Each number is 128 + 24 x the weight over its row's rms, rounded and kept within 0 to 255. Layers, rows and columns count from 0. Numbers have three digits each. The size before them is the row's rms in percent of the matrix's.

# layer 3 attention query, 768x512, rms 0.0637, rows 97-127,225-255,353-383,481-511,609-639,737-767, columns 288-319
104:083158091129133138126130113137148116069106105149132116164157148091170110126076139133119126146112
110:144117091138128134174157108087080121124165101121185170107119089103131161141141123102090125151119
114:124101119161157056145145129145155134133103123079077118135105104162116145084139129163087074130113
102:159140137200160135128148136084126123166098156141131093114090133148118123129191111104139128135089
103:152146151178158136146111144150196074166190100102135117102142123173125137137171116110141149141116
106:113115104120096191143112115095087144141155143130130149128141120086150147191106182100142131131131
193:127110123091126139151133090098105138120081134165125171110121145109128146177102103122157137112137
097:117131145139138113088121140118163119153112129110138113158136139141102124115136096151118138132111
104:112170159122089111083118105109108120159136172089081146119145130146135097141110166171136122118152
117:123109105142133130142176122132151180116106115160151136125159167130101143136118152158118093115147
115:127163137077087138160140130138133099094149107185116119126199112071110163125110053086156119113134
100:116122152114142170160116114102094218138162111133101078156126126125121089122144131087148095150119
109:180178141096114146149136112119139133106085121171173164127117138135149143157140119106107147143150
105:128098155093111097114147123161102142119162119106159136130129117105106103117128103149123153132131
108:124121137151147160110104116125109150108105159065104149137163136116151133144077143105102114127122
104:137145158092149143121120120130083105108122109108078157133118130125143079116106093122130125099138
100:128116108081157115141137110190130122140115133141124131161099117142130147099103126137105127133158
101:136162149128106137145114160157131093129101069204142187119145106123143139163156123097129138136102
107:094091114086113139076114097104119142113136104140123128137163155098150136175098071130104113114139
099:141141105146134122161113125152181102160144121092129145132078169123081125098127144162116154116115
098:094093143096129133188134172159144143149113140138104118113155194106105109133123126111151118149084
101:092085141164151148108109130137125145126096108113128108126091143109122110106119181106118117118141
113:146102108150099118133188090168146123096125169183142110138119129123133125139108122095129117132118
113:108135148134087160154109124126135145149146147108152141125129114121127120116098137143098133116137
128:154124144124141099120113141155181152103131161037105103126140088201105127103165130128101111100108
106:130083113130099145166123131187115122151161160129121143093117115079140110141111123113130083148085
115:151101133118108167144091086125115150184130104201140121113135108106153147171156121112145141124164
106:123148099115112105115114160133123128140146134135123106167126128108119130135072119087110160118150
118:171145096104130123118138175139133140137076090102169119139135157131099093072154121171137133153142
108:138119105116152146111110105095093128130099169096140092130135119140084138109132152093113128124082
104:153139140119108127101143146127130112143155118144131140123144093147129126144122097101155143121156
101:093140131133107102113132128124088154136150112129119143133149094131113120080133134131110139144099
105:096168133139127178136119122180166195157095069119130120111142174123131125104167130166138127112103
099:078132103126136159120159121108129139155138145093136136136135154076175141100142141158090127128105
106:088119134142131127134142139116151094159161108119119078141119159164141116133141193146159163090139
095:135157102133123141111122134119146136155123091106118158143122128087121138109153139123138133129168
097:127114121115123126146169082130127126140162129100128141129152111130118082154143148123145115106117
156:129145132181124150123104152124107116110107114092150103118142132131098126104141143121118118105111
095:113153101145145106091116137130073167128103103166113151116150118106170131106108085135150125177144
105:082139109094108134118120128118102117114139110126149139110145126139134137108113147142130148126137
119:139184095088122078136148075160110112134138168149130115118119151082149144153137111115129144140113
116:167099113063135192190139151156102152138190158161149141127081129137171153142119122136148134146150
093:139155142159103144123146113100150091152115136142130139111097136131096148150160191098103136100137
101:117164144112140144135111149118119104133113155147158115118154160156092143125142108108179168119144
119:142151101155103134137126158132120138147136108079122105127113100148136137077109157120103133093112
108:139124101102138086183139117096126148147099147186155160120110128115096155189116088130114137127128
104:172116133121141144105125117097113132127142127092137143128113170120125099136149120170063085151160
103:131093094118118139091157156125112164170089071097123100118104108111115145124136147123175150091090
111:119117128114113151157120069142152089116163097118112144147132158120101125118139135156127148137119
109:101126096158150140098160085127147111098123145101120145104144153100109108157161113110100143096154
102:114148114176117146164093196105139152135177143087141178148124136119156122120091152147182158081154
102:098106159160096115165150148133153103139077178167139157100163102125168121161135104100112157083136
108:149133132174151095075166148104103087120148134139102115133133143169135121113137150065103148112148
109:186146126116178118158113155168157106130141121088126133146145143171128174138069153124132105101119
113:176103132117126144142134156138115128141153137137144082146133151109098126117100127107149151119120
120:098147117135176103117130144118084105120102148069123139126130110147123113127167198155061109104096
112:108141131136170112151142088091136126141106134153132125117162160101087150164143130108128124139123
107:105104116091144149132131112142105099100128135157130093143126159163146122155163085090145132165160
101:078134154157155124145114123096106141103166108086096125128122142058145130133143129081146115128155
108:125085109108141120122120138134099116124085059150104141152125149130111120098129177116127142152135
106:143149140106143151165119106149145113137158085143112119119116097151127109113169150105085116111130
100:122133121134112107104163137109151151118096144147146116149177154147111097152118110137147123151068
106:122135176126128126104138093147073160147127126141165104117140156106130138134150100119100137132115
100:136153091102085126154135142129145149168148122158118144096097107155130121200137089144078134127112
109:112108106163172116141147134147137094147181101148124131148141103100135110128170104127152088104108
100:169102128134139115084138117098102111138133074142132128157151136088169156132190161133108132141120
098:111126120121143103138102163079140088100142121095114188134132141158117121139111153140103146117089
097:132147085131135156138128077136146166116125155126160143102142170115118131155099161096126149137151
141:127148117174145148130119120152138151118066135102131121158131095119122111127109137133123126087083
096:118112142143134137160125106084081129143127079091107163095176087134139145129106108116104129158110
098:116128152106048080163133121163140140148121101114125089099119111153092141112132143101145134122113
108:117092121092136111142086110156140132134146103162140154090148085090118121123126117104158119141119
105:124134120113115127127117137150148132086103133155136158137143134129131119139079137103132122167097
098:119146116137161076132163126090163112131119118157141148111112143134098111133176155155128115137069
109:139190135108143121112163170122140172143089143105100125099133093145121141153137126114121130143136
104:136109119148139140117077103142127134143140167121133097124100144124130162153142077135115117123105
105:118155146126104118122146101078159112118102175121129148165114128156102090137129119109133133160099
105:079123148107134161149092150159119118109108159150142160143140132115134107099185101100133146105198
103:115125121131112160148096135144127117152164097131110111137134107118129129109139110126106147121094
103:136090094132111156108125141139086164131099177153110170135134098132102113138101130112108058110157
108:131134093130140093064129135091143166089138140130119099121113125160170120125080099090115145174149
102:114106123133130077114131159159160109131094108129118093124115116138146118107111105107140120131113
104:131141146084120127111125175129113112096134146102119120141116138166138129093103141113141157146114
097:143092183102140100150093151150099135148113131084172172092122156133100127118100104112126104138131
108:107161149112124111181137122078109158155102064140122136101136114107117081126099144131097134140103
104:129104144145097151100117152126112115122184122118136124134110112091107078101127123132081148173142
126:143122107193133114168128103128127140118084087069135116095127138150140122118137131111144124091087
099:130134123141117128126134112138125122106096134145123160122147115117131110090126096153089148170132
113:134104157092105149113165111146145103091127127160135103132093142127167133154100159124114137113152
106:093146188149131091097120117137098102136131121142129112141124146156129108137130145116116127137110
112:131161160142106124086122126118141096116136159122093126153127139152130108173136114142091100134136
108:119157108134133130167129089128121133158128149142140106111105109161102151089149168102094124113130
113:101135128068116102057189090089175097123114139122096131154160127111145085161126113122099142135139
106:166188163122150161120174135176151130152112094121066113151163128090177131165106141125136154156131
100:117126088089163147134131118148126117144119154174142109123132138149120126114132109108166150138111
100:094135080129135169101130147109109107129057141068112122110110140110117097158146114119131119129130
102:165144095138141154175153133077098142110162128112151117148161152091126090139115113122155177084101
095:182101093175119166104077142122113114144122112142101117120109168088107135133144099110138134085144
089:145050127098082132160121114136060093135102123143133111115153151102113170143148105125162147127127
148:099115116078122140146094136120161200114174162205110127092120149089110131143109119099155143172141
089:133160113166128142146111087097128153184150122122132145141114114089191135132118111081098113129132
105:095138154116135152122114126100132078159119140078123153079187130109126110148075127114124115101115
108:090076109137132155150131134162117122099162129139122127119114129134123141142111119125133137094144
103:072124086118122117156151111130155099113114099165150136138151134128129165104138095105116123125106
087:127111150123176099114140123093094113100108114101130093144158136139132115100119143117120140118148
102:119132116142116138096111166119157128159065147125142143112134120162103087109099105148117123118110
100:154149105108149139140115136148169124142125132134107154133118114151142118130103158135145132090174
095:153121112122126123123114135195137180128192173142106158186123116114121171143183105110089165087169
089:160099132132119172154141100154128127157163135158134162152093134152068069157133128195115096139139
097:106118113124117116159135154140143148162107127155117129132141139154140120136134126134137100118093
102:123120125103103146135068107114101127137155095163138119127108129115128101144144121119127161122074
100:151152131148113148156148146132133117094124092162096132166127180121141126139131122139105125139162
095:140162118159128122127120169107135185097111132126134116114144128113157150159124145115097129139154
095:111136153129135130127143092125105150121125143101161143086162110129117131128130124145145103118139
104:195144130127142093132132095117162104124090107111180157147107131112101138115134170116121154106161
116:137153102139152162189172092179100098136136139130150127135144147117060181140134188124108136124175
112:131091150128127141155136165168137092163121108139111199111171124117130124140142120093129113144164
117:100103126142137080115119146155167162115080096123130160135148090182129094127123128153109127117099
099:125102156148115131152138161137142146149125166146165103165166145124042155098152117129098150102117
107:150124118128143168121118149159108098126148149132151097106153107148099129140147147152136148153142
109:120147120096152160156146130106112110127111109129182120160145115152117143130143149129139120135170
113:095168110120114090140137140166098078094126129123136136142107142140153155095157126134175098117149
098:113132115131145111134138098102114145139095127156128119129098144105145111114147115147178104145154
095:108136107174131139113113156180094093093061121131121116152153154095138105146140124152151100107083
106:109118128121132118125149173123162111122139113112121121132136064162127138146119085111124108146091
101:134094182148153144166176094145077122148133114094137135110180166140085137124085124111140121134101
097:140108115128175108107164161117080131114149101161136126160149165125106120084153140140164160154117
106:125138118102173122130139134140089106109105112124153121139160138139134133168201156102127106089070
097:153111170141125148140147129127131150165130115152133122119130153101125117112122104150116111116134
095:119143101124140125126164106117136117163115143102148114162140098148151129150133105127120102130149
155:126150120173109143153130132129157097100121111117133117133117095140121120153107080116098153167099
101:151134128076112158126128084101100143052127128162136107130120162126135081140116116161101143145104
094:093164109119131185155132125144116110145114125104097139111157127140114104107115107127142129153157
112:112136138141167147140123146124164127127132121126152123106143142159182112134125132095132140149075
105:139145101130141107082113131111125118122153132144132125133136111074161144125139116122121132102116
094:119135123159094129108142107113139128113103111144112146138125133120156135095139146153118090106124
108:169146165120101132099140131157120102130084148106155111122114122114153092133114138126117121082132
105:158141122148112153109085142144141095133159143115102170162146151097118150105101150130127126122113
100:135193098110168117132117057136074088117098113176122142131157110120115137097112105128157118135129
101:129140127103165105118107126129139135097156102092111162107116116178105162146063120147101142099148
100:122119119100125171119161159126110082114102139115100134135131099163132110128145145105156109126113
098:150122157082133120099089099110099119095157121096145138129145118154114117108135102177117169178112
100:119095110152130136117142093146140146127144117108126131116087078131106158118093159131073124133152
099:150109120119156121122118139112113120164133087133102162109093160143149100092103151156135136133155
099:076141119103160111110163178156076101155140140085105125127178136098134063109145137138105138111114
104:148122162141127113080140164145135148149112125129141095094118109139119123116166155166141146153097
108:125150112129144103148132120087156108108166062102138083131189128167106120172100106141160102090116
117:132077122140088159134127148133081099142153101157160116147111149102167159100154157142129156068129
112:145096161131143102101117122093138117137111096099107109162130151132115110112137163128138109113105
107:117109133127155191073148121201179106135163145104103089131163145069112118153122143097179085146136
118:119150160149077147123097120186106122119118098159143114142117136091080140134146145107120140111123
109:128117143098135161120148140145158174137135134082149110118122108151129151119142145115094107105104
106:128105115151132102083095110110120125111180142097108147134102069194148103129113126137115108141124
104:134124126136138118116137145091125160171111120068151121123101156144122159118106162084143135118110
093:101119176144139168160115122116130116134107135176113143152151168092101104150100135116145133122157
093:111146103121154140140100163114115141133155131135134088132129113161136149106094117113112141125086
094:125158153157087124152124117143091137161157144135108144090110135159118115148081099112116151144144
086:089118127103146145078113113101126135140123155106098085092157148142091135111120105117107149141161
096:130143120149136123082158138155114101136147104076161080081133131176106130086107167145111122096108
095:127099113148149139126072149153167163148067094109105110090120158162108145108173108123158090137165
094:170107117139096124104135083132180149150125118143155125142182151144146134130137091123138119140122
212:097132164121138081114154143144116144156133102086109124129105132160153163091173126163091126135145
100:137132082109139193135137109123115142139148096101100160128113135144136065159112141126137127095094
095:132110163132130115146105142155132108152136144111144131062125137176107156143152134132136093183141
115:116143133101119147122129121115126124073118155154146145152131126149147118152124158139139180081163
096:131115137123084150160128130096115126082061122169129154162151125098135131135171095109119135148164
086:126147153090127072139148091076151093118088128139135099129121102120156103134099126130101139091134
095:103139151093148101113138160114131106115126133169086116146138116128095123099120149135122145110153
092:145142152111140177153124142120115082138135148151087176126114109204153135122091092109087152084152
091:117140116096114101134133088085120144159138128154125136142137127141134109154113150125146135115144
088:144102158094141103107158131115108136146108144100107119146113137135143152109100083116171127134122
091:097149136161092127108169144087109117154171160100095114124161121152090094117136118114131110120076
095:111126123145125110132121133144115122131137117148147139117154134185151145143112154145144147081125
095:148090090124157118108119136129137123140178106111155103062149118147137160156141172123097136151135
091:146120110117173119112131165099110183115182145138100138159106127126098121144115137152132111086117
093:099112159178125098160136135136144109114111138133085142135151122105132131165139120156097160123093
091:112118152144112130152099150100129147133174112107171132152154104167121143130132131114115125085153
101:151167144110138116139164114141128134102100121126141111132106127131143123178127097129150122134120
099:102173155139107093186124150110137163174098166147123161132142138134148151126118131142115128140121
103:114118137192155145151116149144117144138107116078136113094121095151081111110139139166118123142155
100:144129136122151145104110081131121118126105151143119098139124120182101156137118097131166132161124
095:092123116140146111141109131159083143147101103115178140126106168142142146141121126143102136104132
098:145169163155132133105130125118102112113142144129124130129147117114105147123121136142116112128105
108:124113126159086136094115108143106154127155118078104100127123133143126105095125173159089130148121
097:141131146138155147174096169099158126136118099155090132120133099125122102127084118105101107095136
082:097143139133140175159135149149120122120092093096130152143084150136138112120148160128185106106169
# layer 3 attention key, 128x512, rms 0.0614, rows 97-127, columns 288-319
101:132123116105106123121102099133122100113104171184160103103117156148126104143141163189120112127124
102:128086139094124119124119106141131159094112135146136097146112131126146129142131147115082165166112
099:120124160126137119149129161168113128116129128137137120087079107147144130150116178137082146118153
111:143188152156088110113117178156159134112108133162115095163088121122095134117122073122103122138162
138:131138112195122112104131123131140078165098132122141100118156113145120146118081178178146121139106
128:079096117046101147138165133127108174124162106152128142142091108116117134157105123098109153096150
101:157119109130168120105144109153130129144118131080149096089149098170103128149086155120108127113187
105:120110122070166116160148151101137150161093105133118133124144117111141163098121097131112092131149
100:107136111094145141143137116115132176082130122111129161159097123096100103137125133087130144108112
100:133186139186104114171091088148180095150127154112145179101141121141103144086122155161178121171075
102:132161109124117128141159121142162158121138118091120122121112126160120145124106146163182105166131
099:108075127169148172136116153154139140082148138124135170143144148148131097170161114103155112130115
104:099142091116149146124135098115089106119143110132150122175103104124159098122119107113146137142106
111:094131115174132130141128101118092101144120134135135108121148148091099164142149132150159137197103
099:080115150089136150088126158133153113134141158106123144111111125104121143118104109129149145161089
098:145143095120134126142133179152149087123093099105139133152133137131142139097096140130135148101065
100:095136127090195105131123104162099106180132066137151121117110127119127131137157119160124148094189
099:154151128096126108141156114112181122135162107193153139157118128071108117121119133125140103119103
104:079112112147100119099149179164101149094126154160153136139142185142126173079128077102150133119084
101:092125126186142129137115175140086105133120143065121108102081123143062119131123122137099117134098
099:192109111159113129132102118123126114139107114150151094147097101104135125150108152141090153149129
104:074096072136098130112144113118135139115141151094101134128144147118135086147076176126098129159157
104:125120119137121101111117132127157164215131110150151108138114120133113137113091124139118125161107
099:136164084093113133177139097115126146136128162121135111143114148126122133111142121117135184178139
106:121113125141139128118118116100096098123151165151093120105169157114159112139112152104120108148139
102:117149136069148127138120135104102086130159134135138143076122119145121120157108144152123154102129
102:127122145154191111103145169110164112175134161137078138113091159148147125139185129156122120121098
098:104135106167113091105140144111103091154093117086119111087140143146176152130117126132121129127125
101:123130131144111117154127129142099195159137130098118104119115107107087113118138113129133136096075
104:139139099135109071079141154120085095132145140094128097122138130110114166121162129145154134120092
100:124141140090129104134124104186072126142166141091127166120122089146099180104098075129088156149152
# layer 3 attention value, 128x512, rms 0.0618, rows 0-27, columns 288-319
099:153102107149117128120111109108146131135178130098160110140162070115136138071175132107136099115093
103:119127151150155168152120121123168166106135100102156125113090110143126141070148144136150109085107
102:086119100115114135165091126106110146101127126135128090132112125167097120126151115157098124171093
099:089115148127096136109179160094123134133081179086102154141136113147068143150125131134107142099139
100:127115112125149180118185172105111149119085143117115114155100135087176106162115137134152077105132
099:106126107122091124111135134133152099145137144104183138090136113148117161118117138141115134125130
099:146097117133150112115162118143151129142140103115100132112124128161106130108112118111114116101127
104:114179111128085139122120093148178116167106143166145125136127090125164153126134132121127111116139
096:171101166109138104104112166165182158132183136149111138156122125114111123139075145153161138132152
098:167156133188135099104090123156133131112089134115122112116090149186118162131105140148153131109134
101:154124151136102098139106114119133178160121159096136136129135114124133115134097096139152117112118
101:151145104129130150117126144120138122145128122147135098107131156128124171153115144120101080107121
098:175071160102157117143104125104156118143108123088141097092156139093132144126105128107125133122176
100:175122132150113099166090163115120145157153161149138141151101125165168205147164136107137139144135
100:123115134104109141095161154103137100152111128147144134129105067083163118097126119096136135142099
102:164168148143178138151111093107138147089119138105111110179128102146114123065113148127142121123127
099:156074175149118123153148117166126117135108134110160187149133139117092165135114112155127160158130
104:127128136130104168107139135141127140114152089111104158112130106174158120132146105125119129134149
102:133132117125165093110099103112096125087125178137162114111158128062187186146088115141101152138122
098:117154138163149149114122144150103103159119108133135160129134175098107128114141123116134153115127
097:126129138171128122143151119132145171114126134112149148113164148163115135145148144149109103120130
100:123108123118149142119109123095113126122118111102116141100153164121181116136120114146114120127145
101:145086112157128133142116130081104114083112147127144132117121109128138118152127127118130114147142
097:128149137131105124094113155109131163130087137133112149148122140144109129110130127166140123133119
101:132108109134121083128151132129144177111115096113112106145163146111202123148093137169209106126188
098:101153156116095150150102116092083140148138132143115133135102124114115094153095126101138156126120
099:147111094147138142161155154110076110091171153109134141150167146098135135107110172130160131170102
099:161142152107116094139097131114122089187110124185132102148095118100100098142140157143146155076099
# layer 3 attention output (transposed), 768x512, rms 0.0804, rows 0-27,128-155,256-283,384-411,512-538,640-666, columns 288-319
088:118097157176138158123119173119152140117071135181096150150090124100139126171134120154142147082179
099:158167101114115151102113128092136109159177136158087143154134112096151146139125109109136117145090
097:139123163137126165101130109157145096153155154133140147139113146140109124099105135118114121114143
092:138144138134171125116162136140109125130148138099122100139091135134092087099122104095120110168117
099:121116145135103136109114130138134122124127104114086193105130173140120158144154088129120131128120
098:075144149114172114145115133125132108140133144146144106096128174105186136169123104086151073144094
106:151181111142110149143103145080126114157130109113173123148137124129087150134090109133132143130095
101:099086138099160078123102144137071146106167125108137182115124160089152132088139146163103117155141
095:095120107117173150125121102119083100163129092132155117160143115154117138108166142083112145178123
097:124077166114116125166121142083119107153117120139141161127135064110140129122137125134133154133140
100:153080093080124149116110144106115134149109139167156100141133139121111161122164139113125165174099
093:193106127107118150099116167103159150121120108192124115145123090117122090154106085160176096108127
099:163104108107135155138115095105115086121131114129122126125122153152132149160127176107117127077145
095:073103110119144111134128130117138149097074174085109097127151150103093145107130103107147108177148
104:143125131112114123142159117130085114092100159145130110161154142151086151139142160100115122111154
095:124131148135127120185134093133154121206118099137152146181094155147119138098169143124111133136158
096:077162106138118121160150138181118070115119135106105147153116122111136102119141141111116136103118
099:113153137133125102136115089151109092136133164152087120099139123110131091149126140127169129157149
100:172164169115104140144117126169106135102142132145139090117107152156127111101138132146158136117142
091:145095115096139129130148164140152161143135154129137102152091105149135098131128162130110118117123
093:065136127132123118121108105124114117124133194148098160103105148123168105115090127114097117140146
094:145131140099167119143136137095137126109088087101143106100105117152142137116148114112106095128151
095:129192199094131114131080178146160140127105145152114108120102116149129130122190147128091142114146
104:118159149113135144173110127100119112143159145093194169092155146100148123103109099137146097117135
096:127119159175131166123195144074111156122105144138116114119154105126096115161125115126096138147127
102:147133103162092113101093127136117148138151126152173118124135169116090136131092145126155119116171
097:148123134139115119163162142099105121154117135104123085128077130096148101130148129126074175081129
104:158091125137125103105149105173134107135109104139119148178141141096132142116137116135148108103185
102:093141097143087145145120147114120176170097150161164160131130132140130123150118143140126105123078
103:099141129144144149143149113103093163142109109155107137126134111131122131116109088149121112100113
102:127152143141140096112138113153135159110148088156109125134144180129140148160140125116137147155137
099:154133129146185134120101082182114131157139120137139158094127108157152148135178114149127152120108
103:146114084141151163132143134142087159111156133169115105121163062156118138102075157076114132117107
098:108171077132122094136134094138144123147120128150132136137094067155096131166131135145095109153146
100:144108139135117137131100111121100158131129146124107098121146131157124170115101108122103154149156
099:187143113160075161116123128075097173132125155156160110098130136187117135135125155103176153112134
101:133090136117133138098117150081141091124118114150135155124112151090171121141147139150094144097118
097:144103106124129116117143122094108143119129141078150141113139122137134125110121127122124131155117
103:126152150116111084121132142115112145162150101114102122121148128164120110094127106117127103133116
101:150137127128146100154166102107108128160186138107136139170147075106114150126098138105106142138124
093:113132115128153135114138116143078134086081105099096148121118135112189161129110108112143125087108
105:142084099130138103125120130146105102119127107180151113147144127107125090117156141129116145149146
095:131107109130133146121148132170143159163173104098120135134113146152099125086145191156138126094146
097:134153133096109149129136139082116116122157147121112150148150075137092102094121095122151156112114
108:159161120080156121118166128103092151119119133144130140082128139108120106156151167149121156112112
104:123133083145107144132125103170103171118138131130140108093160152102151153139124132157121135130109
102:137140118131116122167134108128122162117116150132106138124097145125082072111116120148126099117122
098:102107076116124129156109162117132103153133095131152153114114119164171125111084142120119153131096
097:082130155180101118091117148125112111119168122121106091150147147119095144129171147122146142150119
097:138128099119101130122073117160159137181085138117104133127099153085162145127133062123143120124158
104:096149140138114167129110124085160156119134112143110102163122099089134127156153100061129101122155
096:125108130132144137167097117146181166109146101148138095129091123151122097153126134099117107120175
097:142141103126127160180126097143116124148152143098101123138139148136126095111150114155117154107140
097:107125148164113126120162129089128107111082138159139128144122126133088125135108144129130130114112
101:112116107136134162098109103121121162132080121107126179136149086113114111136146105165129132102141
104:081178103112155153129142160136159116080138156118124160108141096141129095152099140113124169113163
105:181145132102110161119135135108133120100163116093119138106145144098151134144133146110132157133138
103:124107130158167155138158124149066111164105179082133166127096124098087146120140129135110133122139
102:127112142110122111127106128126112110099070123144196147102128079145133115102168159110149075144116
097:097112151103144116135147124112134125109151145191091146133158104162138067143105148132145107155142
093:106119125069099158091086099112167138121073121175166122088138108103102134061148154114103066151094
097:077142124127135104149115121124141127088122122099143135117117118122108097146125110129130127107146
108:129123129139125097150141111134101118112208126096118122143111187093109133109137149128103132117121
099:124109158188160110148140159110125142130141072145117148153097152134164117126167105142117129087140
104:143116112169145167098143145172103115168103149158133081123174108135147114106099119148157182087101
102:123086120143150114105157177128144133145166164147118121124105135188168137144150118114096191137111
099:125138132131110142107111118148133105129120122178151145115158124118104155129148129113160185150124
100:122100112132145163178126130152127128122102127113129155149148163084158155122140143091116082088143
099:125132103183093147137210143156119129166162166112123117172101130119129115160080087143093109145138
101:110111121124122101134124074161131127125099124132159129178132164144114115128069163113159127138113
102:144092124157116131130124118131146104153118143147131115100088140091196116142098143110106088134102
099:099156140152140121100149139112147070128129110117161108128121111146131141156119120077128139129070
098:149148152165131121152115124115154137112075132106137108119129138134112125142128130133158091117138
103:122099125150123130135139147118126166134130143136161124136082100106144128118140124128134123137108
102:136132122170121099108123134103197127138122128099143154137120141163127125123158143103098133140116
101:122119167144145133184094108094099135122126208109134104105093086118091141142085146126128178078133
107:091132091146107133128118127113110151122109136140176147089135154148089170096106127118149127147125
096:120130100129153129112073106095130175130185145111117158084147124079131111138114087157100142153134
102:107086090128161118141136088152146102178114134097145135147104119140136085126103192161167172106100
107:127103144146130138157123165113119143109151145148134129115142140121100154113087163114142094135137
104:147117111151148124171164144108126121169159112103163133130146135102145160128106127142110108129165
099:122161116104146110101094127124142117164120114143124131071159144095132150156136145122125156148142
100:117113082125131128106121118124124129136139116121141116093146143135123120136134110100158107158158
099:140137120160155134141071126090143096113187147110087116126167131075124117122112066155184093143112
105:095108120150090096130115121119091066135099120082144156111098123126102124127155128152115108149144
106:137123144154111094093148145129135099171093107099123109126136114137156109133096140123105104076129
112:137121110114170154156150109149159130146133120090126162130150150105093177150167109145139089134152
105:128128123120154157136171169115130085122095136105116121137120135128113143166144125156114094118101
098:146106102106134152108158105122108128121135103151148142141139153144158096155116110115145109111154
100:126097145125130168108141087075146158108149098139123125122099115109097135158146128113132098128117
108:168116126140132087081155092116111113131120080146081196106173120123170121129117146165189109165097
105:130142173127126102120121090142125111132071146088146125120117109150130103116110128106089058140156
102:159104116102144125082155109179168105151144155074181133129089147141104186140157103151153145144126
102:097156078132124109132137144137150113140165087105108164136111143139159157094111059159110107098109
109:108117153141144116161089143172124146112156175094110117130119072159135106123112159175106096138136
100:134125175116124094163145123113093113109125112080140071151151181111141110106108158148155099091170
114:127119165130155146108140114109126118132105153152144200121125088130102111168109081134125125084117
104:112110160134156110115140130108158110151166127138160155095117147095163086134125083132129086137142
097:150143122126092154150117097147128129131136128152110122150141111166108095143065098163089118160116
106:100133129127113126135133142105134116151092138115128150130162132136173059130106153186118155098132
102:169145148104108178091104154131136140171111143126116108134108126132106107082126143140136131140116
103:060096094160128141141150115133155157112138136145171127134113112133104093103104172107141106110072
103:124116140133161153116157116134123109114119169109094093089119093092105160116136133140080116113067
109:101147164165105134117107104120089108118096135147095170157116174097151127125142137084159127150158
100:175104112125130098149165098129147140123133127169182167157157122163175121095152140171104139150114
103:122121157150124132115136149133152090112123150166141102093160097148122123127135129130139102150116
105:136129098144080110126151075210129123130088082161076108162145126169112153136114114115088132180138
105:134129151105151153101141103148111161165074076127091109147163155149135119181171121120116175117120
103:127129143110107133098095150098129148134077122132137139093120152141120126147158151165144083089153
106:124152093119133133139148111126129070171119097128125130108186117114135100122133139138100129077110
104:146151139101105161148117151169142117105075101139131085128167131139103139153118140084106126136118
105:113109105138111176110130139121120111136132136101162116079128141110126125108108179117171143095098
107:125128131105158093156131117124125145153173157130124096122117087124093122121127127167165073163122
103:129123139121087162109121103160141182143136113146103119130169141099131081122132107118162169164095
099:145109114141102135092160130133087143127149165078075121095122113134083135175115173098129126146125
096:103130139146138128175090094125103130157121110113142136089119193105151102121098118152126134091111
097:160132134137140110141112125148103125125101139116096102123167141118094126177105157123157112138123
098:134118124126117123159162136135139175131141121117097095111164122129127131147119074097155164117101
102:125140138155097120102138150146163140131121152169097116103093110142141096077150111126112128124112
103:123106092099108123159136102131170112131181112176122121157102108163153104135107131132123128094102
100:149118130131138072136112161153158098125118127076101119133104101150134106168107126116147156105142
100:140183082157163156123095098135129105099156099144139133080085116115157036081135136145134083149116
100:150129133126122120143138137126098099140137142112128128143136141139116096151175159117155125132156
100:087140136095129151150118146077113135105109128108168144121130129128115147134106117146159131160129
097:141129168130112092125090159111149131115108123139136142155118164090159123084145134142106167128122
099:133123137146100157152141128164165087143110140091144207135095118129140164096110119124104103076101
097:115142115144132138114136191099117150160096118170146134102151121144072126163163067124143136152154
099:149103109147121135122118133112081144111111139130096085096144168154169141147120136151076122146106
095:137150102115142119118131106127139156123139135128122121103132134137129175161113115122108134119130
102:117132089129134119107119164103125117079153157125091139142170158136137183115120139162109144122150
103:137175151138170109084119153093150125140150113118132146129131122148105122153112139108134148131157
091:157116142131118121105182146120136104124111113076126111155135092127155108122093113164131127150110
099:106146124134173150149140092129149123163139138142123130129144112084134141174134107119119141136145
104:113139153110101151108142157103162156078165108151131116139073149169144169130079148141149092084102
099:162085134150108144180155134123108126140140118086103089134149153119120112109110143149136142130133
092:162128100126118105148089144139138103115086119109115130118157115120149132130104130118137176050124
102:121138125123143139093098136155145099109122163120149108146079165174138165039150157161125111110117
100:102115125103175108123133142153144109106143141044120151167073148183134109138102140158121109163140
093:117133161115118121154165145145117101140157146144124134099179103146113158124115116103207105172108
098:137136097166114126157171101139114110108145122105125126136136149136113126094098082137104108081162
106:157126147099159153159121123185152116106136105121141145129116111194127140141122126196171172138135
099:156114111072092143151151149112162107149121143165119120170133085192142146126126161117123130081138
095:128145121152118147150148100163101178128084139155128154085156135139094130125121154132143163111115
092:140173157127130084125149117127149124112134150137154100153104103143121083086127080132125085122133
102:120094115160121128116151173118128126131094137132151135133121117146127144120109122116149142133160
101:150099137087126143136121125154153094106075100086138136140113134146116138143098081164152136146099
104:134151127172148130110131117141063139161093146099141083148115145123111103124129100126140123139142
091:134119151135076132170113118165140165147156078132103160144126154140102149124139126139128110128135
094:112141179108142131138124119130154099090120149186131142137155159118151157115101158151153156121127
092:119129138121108142114108102137133147065134192132120151086118144146143133139081144154172124168100
092:129066135166131124091156158098137167129142103123125140161138135127130114114157114151080154136076
105:113098121132144107138131119154131150109096121126149127125127133154153103098140109132138158171127
096:159119096173089135134146120136148123130156134107162177122133097119173180139097153141104138171163
091:144163139139151142102126129144141113109125144118104114120112111117146138137145156111174163130138
098:143160130107121068130115114164158128102126139131171107093120167128141153127115122175153131145091
093:125132117104146129097144151114167104144155133144115162160154117118084165127087100159128137107118
097:095092138093108150143121120123127159159083129095145158117152160148143101155140108110137096120116
095:104118109154158126137138136130116167124160073118091151130119101132144179126099137109140134147116
093:127180157159108143113124137147135162112123151177135104120145119076128172125171104146115118114128
104:151134156106115117135141123145151101110074101094123137093129145123101156136108129153152144099097
093:124122141134160105109114147140072092117091132118093135142136117112096154128062153084151178134114
098:119128123121110111114118112112107182103121128146162104113124123099100110134105135115104145111105
098:128154144150137151120108108148158122155145096107091151167093093108135142151116111201122141134115
096:146177134096125123105073140158113104147138148149116139119086101148148134149095139152152138122092
089:090135143105098141090141171115128156143136091187130098141102090105113114089142133112126148129138
087:113121122134160150103173117117109176138141083133113145155136153114083135101141157098112135103120